Part of a small language model's weights.
Size: 10 layers, width 512, 8 heads of 64, vocabulary 32269, 98.8M parameters.
Each number is 128 + 24 x the weight over its row's rms, rounded and kept within 0 to 255. Layers, rows and columns count from 0. Numbers have three digits each. The size before them is the row's rms in percent of the matrix's.

# q: layer 5 attention query, 512x512, rms 0.0964, rows 234-269, columns 256-319
# k: layer 5 attention key, 512x512, rms 0.0957, rows 234-269, columns 256-319
# v: layer 5 attention value, 512x512, rms 0.102, rows 192-255, columns 256-319
# o: layer 5 attention output (transposed), 512x512, rms 0.0907, rows 192-255, columns 256-319
q234 106:152115127156100113133135133122098131136131153119174140165111096124097113071126137135122169094153149128165152161135167113122135157150092120167107139136137151159121110086096127082112176076144113
k234 107:130151088164158100150115100113150165122113108109116146086139119137111151118084135136153122094084094127104122110111136117127125110113144176130154160119134167133113149136097157122102128151138140
q235 101:070135133121103132142118130109111129087121107118139089140134166079100153128108086124097166117135158096145121126129156128111110125136127180142095113124105157128132084125121157109140120115113138
k235 103:126155129096131102137115108141092110141150135110165125063107164133143147129154149113138116121114091085155121091156109124122157118149124102120116119076138127130118153123129130137110121113129081
q236 105:117116090088086117188093120143127116118114116150137168110144110166136105119149101165178123130118165155119124162120138161114145104158152086172134130112194163143132161100127162151175112169154125
k236 104:127126103092118130119176102146091123138114140108130142171111125118163145099108137092128097102096183134091131173147146141169113074083156120123132136119113113132128118104115121107149111102110122
q237 099:118139067102162172108119124091138138170094105115117075127143138148091160122154105132129126152078116135109150116141122089136147106178086099118101076146136141114131143112073127130121132145147165
k237 101:159144143141095111156097132134135132149103080135118120113113142162083152111105155105146145140121100145156148151094103135145142155103152113146107120131133110122117108144177155109110115095143168
q238 106:170145091110120116142118158163173098134095144123081109131142093162175113129139047096143137111090153133107105153093167129154124165130127112178141105149093124126148092134128156133079132080158118
k238 104:126129115174140116117139134106153121058106135112110119152150102123120096147083130143139131113099102108102069133141103170104112111087112165117105152152103147150145132151088132107137113150124097
q239 103:131098123079130149103127158148140132084126146153123131139119156151132147085084151136134134137132122081107145142139151140114158120133108165127151107168133128143109121117110127158121111154116137
k239 101:153104146087105104161115135102149138105111107167111132148148121111160124104110145137114111127126160159109147143138133155111128105148099131120140120118145117174135091156151164135140152115101115
q240 105:155112099130118145134130092113139152106101096122127125121120068146151123125111178090125133160172176137117084115159147105112116123121153070102133143114153179179128145109135122121090140104125140
k240 101:139123131156104137150179121128123083174102122164120091182131123125114140096160176127119114130121120091129115125130098109107150125125107120129150084154105149154060114141146100111096115098153100
q241 105:089102095106118130104101149125153160125102092166120160135136130119127105120178129103119113127098170141135126138127123147172093128167168139160090158110100133102130107131135138111132178141098134
k241 099:117120105124113125115116132120132135094162142089107105143113122088162127118120111122121118171075119158128140103112137121132132137156083132119109115120146156154167144058129111124159079106127122
q242 109:082135127120152137132109136152094164129147124111126122114175131092122112137152129164148144157135104100110158170067093115120153149158145166130150170124150138174134145114139096129164130104124104
k242 107:125099122144108097148043083134114130166167152164101100094125123099100130092121103157124159153122083107128134134114123111140099119147156127107176165124126151113125157100117133148082120132153128
q243 100:135093140098119149173151127127139132138142133157141120120126147140141184163179099106072104116158120131138077131103118106100168156152153143148113146152103109133151160097114148104126118102154168
k243 103:149149124098141155193091136110147127110149088151127141161142115114131165100103108090175107127126116127127130153148202110118136142100127157091096135120146142072121148128143189109115099152134129
q244 100:125124126126124146138114115142126110154108163181159105143141098143081139159143157116065100139059117144125142132146104126163116124182141116115149127128190149090105147098143136120126103127122102
k244 102:088105144170104068155201118134118134141149126131144131163097134155111129162181123162056111163115080097118139087119094162152092128119120119116107165175129126128147139143144120152136091146083110
q245 103:155102107119129121128139148096122156123161100156103131100063158110116078129116116137092172163118089109140101145118137148154164149108132125129089136147157122145093160159122134115144161149143135
k245 103:141185113099160121102145090148113094182131118143152156141123119122147154108082153126124122145073173160105126114142133136104138129137123130157102149182133113144098138115096138100111128107095087
q246 106:167159096144140136103057155102145166132131143111131107093129154137121144123121114098098117132122138145093162097130139143122135124098138119118157108147135152134118111127097102137132074147131173
k246 106:092104060125128129079115117127130163129155130100114125150111134143131136077141141140145132130117114157115143106138133153129160144124123113112123098131154136143095119088126083125125135129114074
q247 102:155174154128116123195135137078129164116169176148104107109115131067109170160120140158116108104122126135112160115120140132146127114148146163118131076143145123112137159068141098133128123146110150
k247 099:082171119138131140158096088144131111129070136161136118127076126187115153153127146118119151113128143099110135088148148124142167120125124111115133129125117108105145117123074132167093118191114101
q248 107:168102143141160108148179121144128123127101126102149115143175118117140093102142099112119098133103148127143137110077125127160116132102114133130149129151124136152081132127079107134072104144148111
k248 101:133107107109097116076110131112121117100155068121135111097126133135120175080114122144147117132124140150116087115073164129125167128071143132133138134132140124129129123084129135131165118105146117
q249 104:105124127097103103165092126142125132100115180150092112103119119128133113139152135125086097102120126107117133142149121118129104171157076134172177127132118150130134149096108154152124128138131118
k249 103:132074138207110088169182204120133166148132163145119148132124091127150098116120139118106064129105123118144107133123096139090134144100140143137127154141110141147127116122110137156162136126100115
q250 102:108104146161095114135111132127136122150162158170189104121111162093137121121162069143157108096117113110141131150113157147125167101104132096089119129132148130153127125121124125128123109127151111
k250 101:132155146109091133061126114131107125146123114140074113120148118107176172125146117120099113096112145169108154169140175127149103107061139097114121121147120148127135153137091127112128106145133150
q251 106:137079165106150148110147170143104126134118106128139160114137085098156123153135174088159113139103118126129126111110127113134140116102097108113119102131122132124140169127126154106134131108135111
k251 107:098082096128131139113170136111127103140158152141155116165177095143119140137110122144103164120169106188152150163140115137131107161160096128138143122058117158107093121146151101126129103090127110
q252 104:153130105138105141123112137101118085131092142099179081112096090131051155133157129120100137113068147134158145125145154108105128088092167123107086145170180142114088119146113109134139133169114128
k252 103:181115116147160131108185102106104112116131113071102129118107120139116145144117128165117065066175145114162117139104132101098127101142116137139114146132130146121186163111115120191117171112111142
q253 103:143104166116152163095141152119132110144130136114126103148126142138108127138168132196177172169143134138128137154134132093092097111138143171148141123113122108100150128142167133142127091131075137
k253 100:104137145131139170084128161155120132154151165112164130158154153174090118179154115147141126083113149152112111150165165118126103131152119120124125141063134125145142130139114125126089110140117123
q254 109:157104178121159134148140099109085128115104120119115137111121079106081139155163127133119133150124137116108132102107116111175079144135108160167161120157134099122114125125097153122143112095131147
k254 101:095173131128107162214134163153142149123155189120105154134097138160112166141096154135133107158092101144130162153152126164153114133139138148133130122096096161128108144171116120156150119113137165
q255 099:135127139136161131169125105136124138143074095148110092130151140114159126103125130069100095153143135164157080108135150102107103154120135144103145136085188112098155188113132092156102113131149142
k255 101:091136160130127145168161129134090104136124116119121103151151129162133134130134104133144127114147130154138118131089114136126186105120121125108157124110091091124124123128167128113126103097105113
v192 100:133111135108106128163122143123144121122130133126132121102082080150090093145109094167141176103141086149114134133121115107133104132118155139133102109141156110150092132126140108120128178108138135
o192 101:103112176111118092122131133138095134132160130088126137137181172105122076114120161174129143155099148130141131163125078086172107100160114112111166123123090128155153134109145131109098094128150104
v193 099:100156107127162112095100114094108084117096127124110144114118171116146145190151127112124126171156112136150076146113132080130164076106147140119134115110138126138160164090099101129117140152125159
o193 107:144164134134106161136175090104119141114120116142079124121160113114158185163110122109090153130138113136128116113145126156098114101136123099132148145160127105119118118130141100074146160155131115
v194 096:142152155155138158160134159128173123070133135130116128105107093161104137093140136156113097134150118106112125158129138092109083146158147143147169125107159134118162126142149109131123171097115163
o194 108:104135116150125160146132177109139157183157118192150151134118145122179126116156124129137150089109082151149126103104119150114108154146124137161148155141125153158092115115134114153119121161125120
v195 115:153102161158110137143173085132136155127150124134171128124124114156126159119133131078117150115172126127107145139117120141136138119112095140120115070093130108158118182121103136173135160149157154
o195 096:099131149149171120114134189076155118122154148131111090102174109126173116139110106136149131135135118145122136152169116153096135121128139133182133124164119148138090097113125152154157164114119089
v196 113:093134113114137104154132093128118175165167110138149113129142114150157101144152105099157148098122107111104132121139138145085137126141130130138115126106166123136129103131150145134144167140135141
o196 098:155126141131072155133109131144102157150113136106128144121143199115097087153160130124156140135092134149115087120107090095098152136158111094167127059138118139135125133118151145166148118163129140
v197 101:076169168133096153109131121127118188105098094169121132129143160151120143126105102145093152130155133106122135154142182136094099112096147096132135168104147120128150147098134147091115146110124127
o197 102:154114130129148122132144116096140129140112121094093147127133076145112116134099123123117107117156098158145125135110101113100134059121111108124158077146134095165126107154087077134082149146116123
v198 100:133094133098107128097157108142147135115167121118125073103147157143089150101123144125104160133090161115101115111116107179148132101153143141133150167174152112109117090095123075137127113156157126
o198 106:162140158154151118131164101130145149134135160105167143109110144140102104139177104130154197123157145120125166100081154125155151108133157153133098126182105109150092118129155111143139141116148153
v199 100:137121159115133116148144116148146121159120112165110162156084127163120180144162073161130152152145120110129086158110125101119192146117146120109143115085134132141142149116126128149115134151113143
o199 102:129136134157163127109133097090143165129156142163113152142165130089081127108144167104086119144096099151130077182142136158161129128138093147112107103141129095152126156116123093145116125129128118
v200 109:167115132119123120116107142116145138139113125114149171147100088131113149157104134141106129090110139143077139130124131078118160150151118135085146170187143110139100132123147093160123143151167127
o200 107:120122120120129112109159131132128173153100139148113095109137124115134113139128169112133097107124140142141167115119135137110150150171093117141085125124114116119121128075129161110153117056158168
v201 093:110137139093130111158122135161132150185131091162141105149158073095084152135113112085154149170118167133111151120159114150150163147143156128121150115123160112087102109122120078149145137154131104
o201 101:138163127146104143121152099104153113119110147146136117136114120156176154117117137113087113121136148151123140094150154115138122091121161134151112124118118097111125113140095118116076174095098146
v202 096:159115117128186170117144083106095075185139117143105154164111140174119129122143081137135139183148163145124132116099094088137130126145133207072157128149113090153140136089109115139085153148116108
o202 108:132127117144102169113115168124173146111126118159124106138122101145138127144139102128109133102107118107143116091098110093129092116164127155131119160132147145150129154128169140126149161140120120
v203 097:137109145145131113136147111141129114130164140111146131142146147123118130109104138128094105125124119147107110139166142086073117123116184141108121161160127105182110151183138091124116163109135130
o203 115:100165170107089130157134101157163122106143109138102131121059170129129121165128161101163155128129156129113118098104111130130142127129073112080129105117130092112126143121143113121134110155145094
v204 117:124156143115102174131106139171117145165094126163124137136158160146090124142132092090146152110152133135127104167155113146143082115106122090130111110134110135128176132092148148146117106107173147
o204 117:150098154141116120119141135132139136090108162116185147112134138159156099127151095121126154113164103171095131156178110161117156143125111120131098151126108150121116143139121128121128141105065102
v205 095:128134148110132101108111155107131116126083113134145156120187128136126137124170141152142138136099137115152123104159123119135135183142138134152126155178098150082161132156122146056085141154103104
o205 103:124152112136160141108118125139123122102096166123073102129120153121127101093093129134110104118114099142134120126139105089152117094138136099122155149111124103123129122126181116121154123120101131
v206 085:123125119176129142134117157149125124128137119140119117125139092101126118158137118149160103153104149132139141131130138121143097085133101086131115150106087097111129122138104146086118144112097140
o206 108:124128111107080131118158099160119113138150089137110115093099112134161140144137142145180140144139107090118114127124138154139133131106127103124134120148091124148165099115107115132158094082128117
v207 099:141108149104141147113122158171134103066156154070143145148137128145164126095142133130118124099119143139123134118149135127082139138113143178136126155109121133140152112099091165136140107103138158
o207 102:117101111121107142110117126165120182135111121129134118119096133109152164150117146095116117140111141125122142171108150154120094119149144129105144115124107107127132156133143130142169094114112106
v208 103:134095113117088128121105121186142108112109134146136096128101133108104093144096164153145124107134131142086115094156139099151072105141130152125133115102144135139086133149146169121139117141143098
o208 110:099142167138180117116141114123093102092198100104117139122168173138134157155148151102134154119117121137146148145145130155116138155140147161108119126106165111152172132165108081172126131149115166
v209 098:088146126112139144162156157124144130122081110149097100159144085122153097145139118127105086103138159122132132131142154156114149127134135084126136113174095105129126117132131133139110111109043112
o209 099:211085139128119121165153140087154138132171128133098142105127082106158115139148134149127121133142135131142113151123151138154144191112167151119091125106156112108147137121141137102085127187165120
v210 103:142146110138150135145109111109091122075097108105108161112103171120148126151142152189113115121106138070130082138177147138137108108096148098144120162130109151140146123117094105160120116107114113
o210 105:108148123134136157065162124154153163157088159128109117088090099129082129113089137141147112094108128144156130130124121124165155146123122121098124104132122105098126138147114120105086110147139089
v211 099:138089115116141085129168136141150110118099091166133154139152113141120125146142097122151141145149111126141107142100100177178138115110110145119177146120156116148123087158152175147094123105138129
o211 110:075091114147141104121134107123108132171140128104159126131120177102156119094152125084106091160094118148127161105134152129160105135115092121153131175090163142159131072154169137112122079140110130
v212 099:159176138114145133118136100153154122104091119147118156102112128165112142124117160125176138128106146072127088133148129164165132134172132148137152122140117123102121136151102099132093142135131132
o212 102:075053120129142180104108181101128145106135116136151154155121166087128156110126129142144107171120101124127121115147134137166136089114163116118150109146112116109148137145183149130171101120133125
v213 114:123155115141158156153098136116141145130143147105108114100113165159142092141132145153094100122119159138112117168115147166175136149113083089172147139090131127146158146126088141161167127150122134
o213 115:156139129142123085132098128153091077112123120100129158093125111128148143138175151118140142133136162110149114160158130144165140121158148098110163117095162170117132148087139116116151118138098145
v214 094:160142143104126138159101151148173108106104104077090098083159089154122159118094114117167116125125114106141111123104134145156105169106165175138135159130118145140118118088136159117136183117152147
o214 099:112139157143163115128092119117120111098154164146168127145113129114105151171103131149147136149157153086181151162188144130105114173106126162135121182167119119112079104155093069125135079140097130
v215 082:121114127103126170153090184122130120093181098176126144163110152137123145126149141084092090158115147166131138116109094166126106162101131116153161096122098180137112113113111126061136167121113142
o215 106:129127133117113092123144108147131141099148164131120186129133134172129164118131140117116125124129129136133166132150115114139067117070127142122089148094159068147126140171125147147147113101100160
v216 094:065143106129119117110138146134154114135150120122120210148156119129151121102116102132140122133140156125161097160099133095110150087105117117168110147133108137148156152095087107126109119123177163
o216 103:094145126104154129153158119097124134117124172114133054125083066151132156162099137104120120095129096152127117144148081112119174116147138171068154145147097147136110112103153134133112117087118145
v217 099:155147106139149114144118145086138153123108082170173111116128117125137123137151117132221124140113160162120142108146129126153153135137093156123134090132141141137160139120110125118093138120172115
o217 110:104175106138087132149100132118168141125138125111138101188168152132113105200152114024150116150119107101119157120169115140165171139109095129140109147111142127170170129099137113131150132119120116
v218 091:171140174116096066151115142117128107137193135150146139114143107160129093138134128164129158103123131104097172114109147140108158129137129161116117108110113143121130142124101063181147136168138101
o218 103:104126124103144135077147127130146158152144152102129137122096138154127149193160106096108130165116164151134100149111153167108119104085127122149136099099135137116111191126105127165123148146135124
v219 107:136167170132138125155106073155100130129150151132123142126109169144145104100138130121141130130180124136121131120091116133084161137151156154133093093142153107130116101096126111098113132138131152
o219 111:115148145127135122110127079101114099148103101124140130124160151125160110116130124071132127166134118115100103139113133097151127122154096168123136073151106159135156185127163109111117129114144097
v220 105:113111070136162110147127123142143111083119151093131093110110174151129115167100138131150131125162133142191136116155141141106163087128141145125105148130108113119110127166124120151180170138092153
o220 104:113137109129154155139123117200139137114164071140112075134110135100189167135113109126118140129126115080118081116139117144111081106111121144142153116145138138119146112047147108122123150142130093
v221 094:143092080086114136089109095120146146100098139117141127120119109144125112135129125137157078101098119152151146136143117112136135120084138140158170152089098164094130138149120151100105122122137167
o221 105:112136143138144152176130144122168147080099106108114137109151118096150128173120115180160134098124171104120154084133093139120133169132166127101103102105140124125151111092072115118147125110120105
v222 096:144188149120148140132132088141103126125118139094145192142115140122122108126151166102149079124156150127131073153136075088120109153107161115170108154116166145109109171127110112115167167094087095
o222 106:141108084115146156124111169187114121143121104115134157162139118102131148112151149128134142075108123101134149108142120161113105109163133153141153129070120165127105149184095114112137145105126133
v223 100:099120130173127136114104132137119112094098063069119131120175136145148167160153136085115113123132170182137149134129116148131129095123115158110111108145112139140162107121114130137141155125115143
o223 098:126151147133089121147180141129132129175138157095144133119121160149117161120135106170096108144175143106148161061143094104107139105127120128118134146112098154151122131127149096124138128166139110
v224 095:176165108122156148146094129109137123143126177140091125090150158168161178158090135135146117145140148117094143119160137129146178166123104155085138120138126135105121127159179155124145097131080097
o224 104:116113163147096122128118161158089119125129124119149139119157131159122162087089159132110107135163117103125134153087113142111157127170124148140101072096144132141112132121152126132101105110116151
v225 097:097120099175115151120102140120134135150147130153139156145106159130152109149100139140153139125135139132146127116159132128172100078134136108146115105119101135115126095088168135108157122137138125
o225 105:129137090082132115109121115139133100107127150114113154137172104140149106114119148174115166122095140099109148139112147112153085127119122113113177189111127110156101154137123172141143155148182123
v226 098:073105144097130082121174138138129121145112120179108154132121101098121136118165126115112068133134123152135112139128126133129129125127127107167149141139123121135136103144179141120134119117082107
o226 103:161151119145141090155115161099163107142112120128132130120149144140116116107109107129079132092107100105138121150125142182142144143143069141102156097120104147108113133130130128166122141123140157
v227 089:155104133176097149099099141112127110135138125115118147155124165106120095091114140125105141124146126133170081090143086102125153160141120097133092114136115141081133160116162149138088114125101142
o227 104:171091096149133123113131079117130147127123113156095129163127111095083131124161093125150136134161139079152148116117113107107124104109124108154112154131100134151108130142139111152122146050139143
v228 101:113153151079137104132151083142134107135134145111160145121099115162134138136163114100170144120125137124124136096103115081106132152157146128154132136111137082122163094110120127146156187134131111
o228 103:115150121083096126136128120143106139098144077137149086192169136135166150083147112118139159136158135151143101153105141152114115138151119116142129130120116110083160108130145083136155070082131104
v229 115:160100120128146083150129124150121134143121155086173113127130137160124156125089132138118090126149133164141143064133098128149124131137121096130105120134156130122143162168101133135105107119094142
o229 118:138155109109140130145137127076141080109123153173084172162177124177142139103161127109133133132145148152084078126129156120123116116161119146177099131089125069143106104156141110130095168113169128
v230 098:163122143145113119153132159135144126125096156109118140127130134100140151091117141132173126134115148103140146139143121105122144138083144179089142112134119083125092137103096141073106136127162125
o230 113:123134157159145147129150108114106089132164103163142130157105100148104144131106145105094130142158074125121137147147117094119122129074156133114143151118157086119155121143144071076138117137113114
v231 105:125120136137140141097096125177135083138099100138157130113154144146137154089156113095142119166167121113110095137107102178134114138122154147097176097084164112143143168119091094124155155160113124
o231 103:111138083089112112103155180126081113121106127145120139106107113128141171121112123135084172116141155064121127096103097161147097160137137119125105163165124096129117141073140175126118148122145145
v232 096:135092149154099127101114145103111118130153111148140119125111161129123113137143074131111173117111111152130121100148107109168111108148092092124150133136084130122132104098131125112121139125157130
o232 105:163145117121101119128119122108133160100156075096097162147125151153124093114140114127142121133117116063131156101121096122114116139108158154133147134144112082125128120126133165132159130132101162
v233 100:099146121153095152138145142133166090097176153179136158162097159143097139116103163111188138131162143109126107142083138143089157132096138163172123097053120149096135132124136141097126106150147107
o233 105:152147093143143129121159136110115080157127125115142146138129119122094105116165130104128041167116136117074084134141100158113107118142182151150072116138166147109123148125105160142154151127126089
v234 088:134154122137135163109113115133132158140107195082111121112139109130124124132130085103109163136136143125142121139126129133111109156149147115104143076095103119148135150126125119112101117129142142
o234 100:143141134101155123118126150119143129135128136097141180130122097140112158144144121143130121113117147102131156131125100117136129094132146171116121152131140133133134118159096153146131112143141091
v235 086:165132130091157105139096116127139120097098127124116138121130164130157160146115162128147153126145113092105104107142078149146134127141144126154090099104145156136172116104129090168167111105147129
o235 106:126184111142120138105092137155077146112140128102137097110161133149088163094131128121133146136131130121117141155104162132141096142107158157136143144171153136133118146118096174100111137141156092
v236 105:089074157143106132148120069077146133131119120157131144097138125142113135122171134113117124102130128149170128124090111129116130073172120115150107104106138102162167168143193127120121143110139165
o236 107:090168130097114123129153105104134108136113134170143090061139134119107132126127119155148142130134127140099114114093139115148132105101121171115149152114116114109117096111125096144151105121141103
v237 103:137170131129133104105152145116111134097187118140137122124097095101146110140107111136133101086117145123124144098126130144132103139148126123109151112112104124102135108103129128088119148158144103
o237 106:137105140119130133110110155120154129159112135108098134107132110127121152111124091121173114137148117171091120113139101127136107133163112135135125167155162096107107139103108102141143168111147094
v238 104:124114163124143150138152124166134154097170143102204120125116123119147113089120146121115147106139100151126131132094138141098132113126143126120145163056135185110117112148104147143151154075085149
o238 102:114137141120159124142129144111120131145123130104106110115129181136117170168166126077069150160152130153123162156177114101114105157112127131149115162204113087121150134138150100124203169136111119
v239 114:150125087101148112155103111111122080128141167114125127156094161107119077102118123125157107143133071173117164121143115093146153156146101070157138135148090097102137131137120152126103105125064075
o239 108:137167071133144139130144153151121103074122124108164123147142111124120120157093124135151126075134123101119107162075128114109124110119088114165152147111165151137167136147085112119126107129121126
v240 103:114103112167100127124101137140138171104119143131116116101114125152106154133100150157142105069084138172113114131129149168123078115146128087108123144123099123132157139115106157085136168112151122
o240 105:150154176119125177107095136142165156139105118135114167127137136146132110181118156139122135125119160120134167129127131148127131167117105107124112146131107214110105142121116100163132092143081100
v241 095:135132074129122118136154159156127119145125143112139134113146089142140086131128113112149073146121176121162163163110115141104150171138068169118137137115135123107142143194109115097143097117099157
o241 104:095105125093154116170131139117132114103133139110115109147118152141160130148090153137101154142123108144129101138123118158167123157128173071140160117104124140113141153146108116174160164134129138
v242 098:146128126100133132109154106084130105111144113080116107145091159123121147126160098119143162110091151136132121115096127078098161118129135156120139112098132119152177124136101129173137115141127139
o242 107:149172122146117116120134169170107143104128139147139098127129110136127110134157101159138109157120108127092118152157103109133073132091147141145149089134126161170139128110084159146127129159180094
v243 092:186115109153168117115124161081163081147171122141136144135143153098153147151123120154167151161145142110186119143155149157155144112104149160112139088098133111144152152109116145105134131087156090
o243 107:120133102133087123096132105104125157122121102123127089131092129099113108136125142144158120115136113120115185151120142115161156105180099119168106094104197144100117119105115154135136110170127169
v244 103:152140111116163091167132102139088105136124168123118144132109162140114135147130145098138167118148105124167153145100128091146182151140153114116146088115143140135159132167099091083127148136131162
o244 104:155129135089124145061077121141087144130160125145121111119138148163142125087133165129120127166142101147143143067160120143126096093104142141170117133123112141085124154113166125171108113130135130
v245 105:161143140133168151119149110135113099149128172084139167121151104133128119134169091141181125102173115151114116128113144139111128127155128135167122090139140138124127123130152148063133149131152153
o245 097:114153114124117136123137184141109111102123120126107147121151133151142139128119111135109116124105107132127122120182146104175146122180124149117128134130118104157127139122140119160159156159128104
v246 099:131122129144125084117153115136112124168082142074120147128092126142126089139208101125168128111147116138143138120145119100124153147150132137154130127120150112138114161128138145096141098144133083
o246 102:118096146133136121079115152082133125094133113144146116149100113101118147165156104155092122138120161101119147152130159101159093134136122128090128119127116163130067140121143138106134112102079140
v247 090:116172109086153156123113167108164191130115128160125151128176126106131103155128135113128121127106131116146115127115132149144141134077129116096127111133100093139131137143100146131121122155092112
o247 108:074105125138167109143118122163145141136123115103149121130162137150158125097140135108106121112114109165125112141147136147135138137112122119128084125144175113111130142173155125168150125118115139
v248 116:152129157127101144152129142117097102105125106128129106067157116119156167158113131140130125174127126124151142100095112139182138148090129143115120153130149119110102146134113122136144144168122084
o248 105:098119116167121095155118169115123156140099142162127131162103116133149097102090143124127142160168159122138090125137136096149110120061091098133140129116138084123104109130104154132133107141092092
v249 091:131136137157124115144130114117113114114126098120079115132149115103124144156174138117176132148116116162155143124170126130171139113120131114147157117100167152110103133164109132157099140146127160
o249 102:128115137116118147131117145103144113142146100142079095159136117075121118078176077094127138144097129120154107147174154115111122116125173141134119089175135121114115099142090100145093156119128147
v250 111:117181086117133108166169144153152115113175147158146115133116129142135174167178125148095151202120113117155124150138129092092150120104138143135164102132112108133155122176111112132102145144114096
o250 103:109124133139140132123106109131103136143132118148107115141120131147146114133153120160163134152093113102064112109129114125139142109140128085151101136119174090136115109141121125066145124143104156
v251 088:110108157081114069093143146125117181109154136114133117125100123100121116151127110145088083124153137125090181149103124141103110090145103102124130152201132125146134111143168106154111129135147170
o251 101:127140170128146125117085180096142090130068155108072120150129110109125153164127085162120126100096107122126092175181108099097163140110135148110145105126078098158109166128118142127136108095088111
v252 102:142132108139151187120138112139131191143167173109129136091149156111127149087104121107111101119164126137140136114140121105136151147098141140116164128164110127124139132157086151154177079144111146
o252 097:101103147141157156123147141161143136111112113137128179107146114144137091160139150126090169110127128125161109094154120106102124080120154146093131129093099152128150090097154143087138103125117097
v253 103:135161129093155133101127162161122163118131141135142111150125132137127135103113142092144140135175149133128108126096128168139155142144072138154108136127132170122154083130117162148142091095174170
o253 108:110163127101142115139133132095164141115085137158127098123121120133161135112166158134110112122073115113171139154134143113148155114155137101163110094118129113139159150136142116143139138118124112
v254 096:175106159089125172146142101139188118182147153093116125148108120114099161138142137106164108142122118148126097134148137174138152095115121129109118149062109136122155143118112135137129122135112140
o254 106:092147102147117104126131144127119095081111124126131101142128118081103154162165103100111105149112144117106133131149098125147121167131143149152157151111083105114090113126090105150122125096131108
v255 094:113107099111108126174125111109141127148126112141115180162133117182137131158149131156137128135146078128122105093116090146106143134137149143148118116130075107113139121149159080078067125142130110
o255 106:129146127148144119130189112137139143142144137090122146158108108114119168128137074139149150109122128109120123156143116115137137109156107101138110164176113118146131107112102124121124137144125145
q256 100:147154134114155120103114127117137141186154130120152129088135122083144103171147122111154124188119143121094109118127084160110152191118123110092123146158140160137135123138100119123161122143117133
k256 090:125139137098068169139111176168142143108118108125113128137097073144116114148107129118112116155129126113154135147089102104141086099117124131101132143143118112137096138139127126108150100159092167
q257 085:108147133100159138138102172118136127172115157118128150132156152101113120134099158136159157159136108143142118116108108143111116088135100091108106173135137124108108157156107101138157162161125165
k257 088:110097084081106102146108105117144151124109094128157108090132099156139111128164134128128162116100080140127172165139127136157140066148096131129118130110154117169080134092089123113139107147076122
q258 095:129121102174164158106136115096136134117154134134120153153142133108160153172125146127138140100146119103110127118161114130118095114097123120118117132144125184119147116129100132085161160128153134
k258 099:113150153160149174120162112150155130107141113089155159132119130167163107118117179132159133151144154148127127100132112158121122117099138147131141131116100130149119075127120119104137132126134114
q259 083:125141178106079171154157138141114170100078158069131147112117137182126146131127107156113112116090138162175125154095157062167138101114145148157130135144073122138100126128156126126103085113135153
k259 089:152092135125099148081127125160116111100145135130163125150138103123129130148127151162153056134141166122144070140108090099079100154131093147115126189115154147099115118135140112135139131096135145
q260 096:142138108155090118151130122161130132150129147135096115108109161146181087116161117171161121134157097155091109154122081123161131157123113155122119122133144141137151126130116140104176159129160110
k260 094:133122147132096143157122154142130131165151184160128092169126162128106141144169125129157140111125138115110116126123140129119141110082089100145087139116091137093164139141119192092131132120121103
q261 088:145093150174126128126121125157144136085174128107111145141068134115082136104152129135132101136137128074130080144118147092156117124105131167124128138140116169120138167154125100143146118136108115
k261 087:104089124089166129053154106123146126170164117127124127101082148104154091132096139162129088071125126098119115104121159109112098145160159149110121149121129131161165103139137136142142115107132122
q262 100:155116141114154120167146095152141132138112135170149109161116102155146164129111102083095180104122122118122150121110186117149139105176105108168162173125092129130125145113173173136105125125105142
k262 094:113141107116111083126153131142122110109110131144121143154090097170148075124094092103126118117098060153130138127091127153132157129121121112124094108158112122123139089139160140155131103074109173
q263 095:157137221134106157138163154149130123103146129138117140186130123172140116099105140150125078135156125113163109128113102100098113114144120157120168133139129118126149126158099133130125094153180151
k263 101:109141158137119084157167108149134125130143130167119146105140070123109151099145114140113123115157123126134115079122102114123112138105118143097177106159147132147118120137191167076121104118114132
q264 096:150129135096124084128125122148160108126104136120112104119113139101105141128135181130145118109132149148172126147115133136082123145084152055145133090097115110162111148124160116110122092128130144
k264 106:133157156127176097129121104102093075132161124138165096102132110159147108062120121110132144123125151190145124114131122154129112171105136124175113087094095092129050119117095145094131125089145136
q265 099:134123111127152123133151128162102103159115140128135145167123117146131141089136107098104154119116135151161122163138083103129144118117163092133084102106154151135137143094134117157135084145157110
k265 099:140119135140105107156107132137115084144106130147158120161126104126114133131118153115150117106112109131055086103104146143127157081117133133126158141088114117117100077101136168144105121134119136
q266 098:109148140092119161141116148164104103103130157096101153106118107148151122114137158139112068118089117155152148133134149113092149136103089142144126117146150099127115125114133115122140096123135135
k266 103:152128150134140090145122118130137094111117171105128100103120123118117085128086113192099100082094115138097119125147132118186119128138115115143127148158162144122162142165166131166136099098149120
q267 103:091173136141135133147107112146145061146151118113091176120105191093111081103121103135136101136134115145093139119117142136132090156099155145138108155146109098120142132152157119130092111083092127
k267 098:106140138179114141114135133126139115129104116119116160128088132188126103091146170098137150153103127126131120120159117144141126085090103111154137132123106093138131098121132101112145136125125147
q268 097:095076112109158126151173104110130164099153125162131155146091144114131134120111137129107165134169146135152157073129130127104117167142154157131136128163070148129147145131139128148132104120100131
k268 098:138162153143127128128122113162143137135102168127120135149098097109111154115129144115136109166114153168165090112111121078120141092154127168118142140130087127137168074168123104183134133138119124
q269 101:117107141179166157104120121163143125137135118089097130060145140116122117136146100093135138110142124134134133096131100127121173088113146145099141125142128103103111134124134152128148160163122099
k269 099:140159102145146130123179124174164133117107114114095145117100141086116134140125109117142127154118068136142154134115164106107105127115086111163118134101121165131142142089142092097146131093155140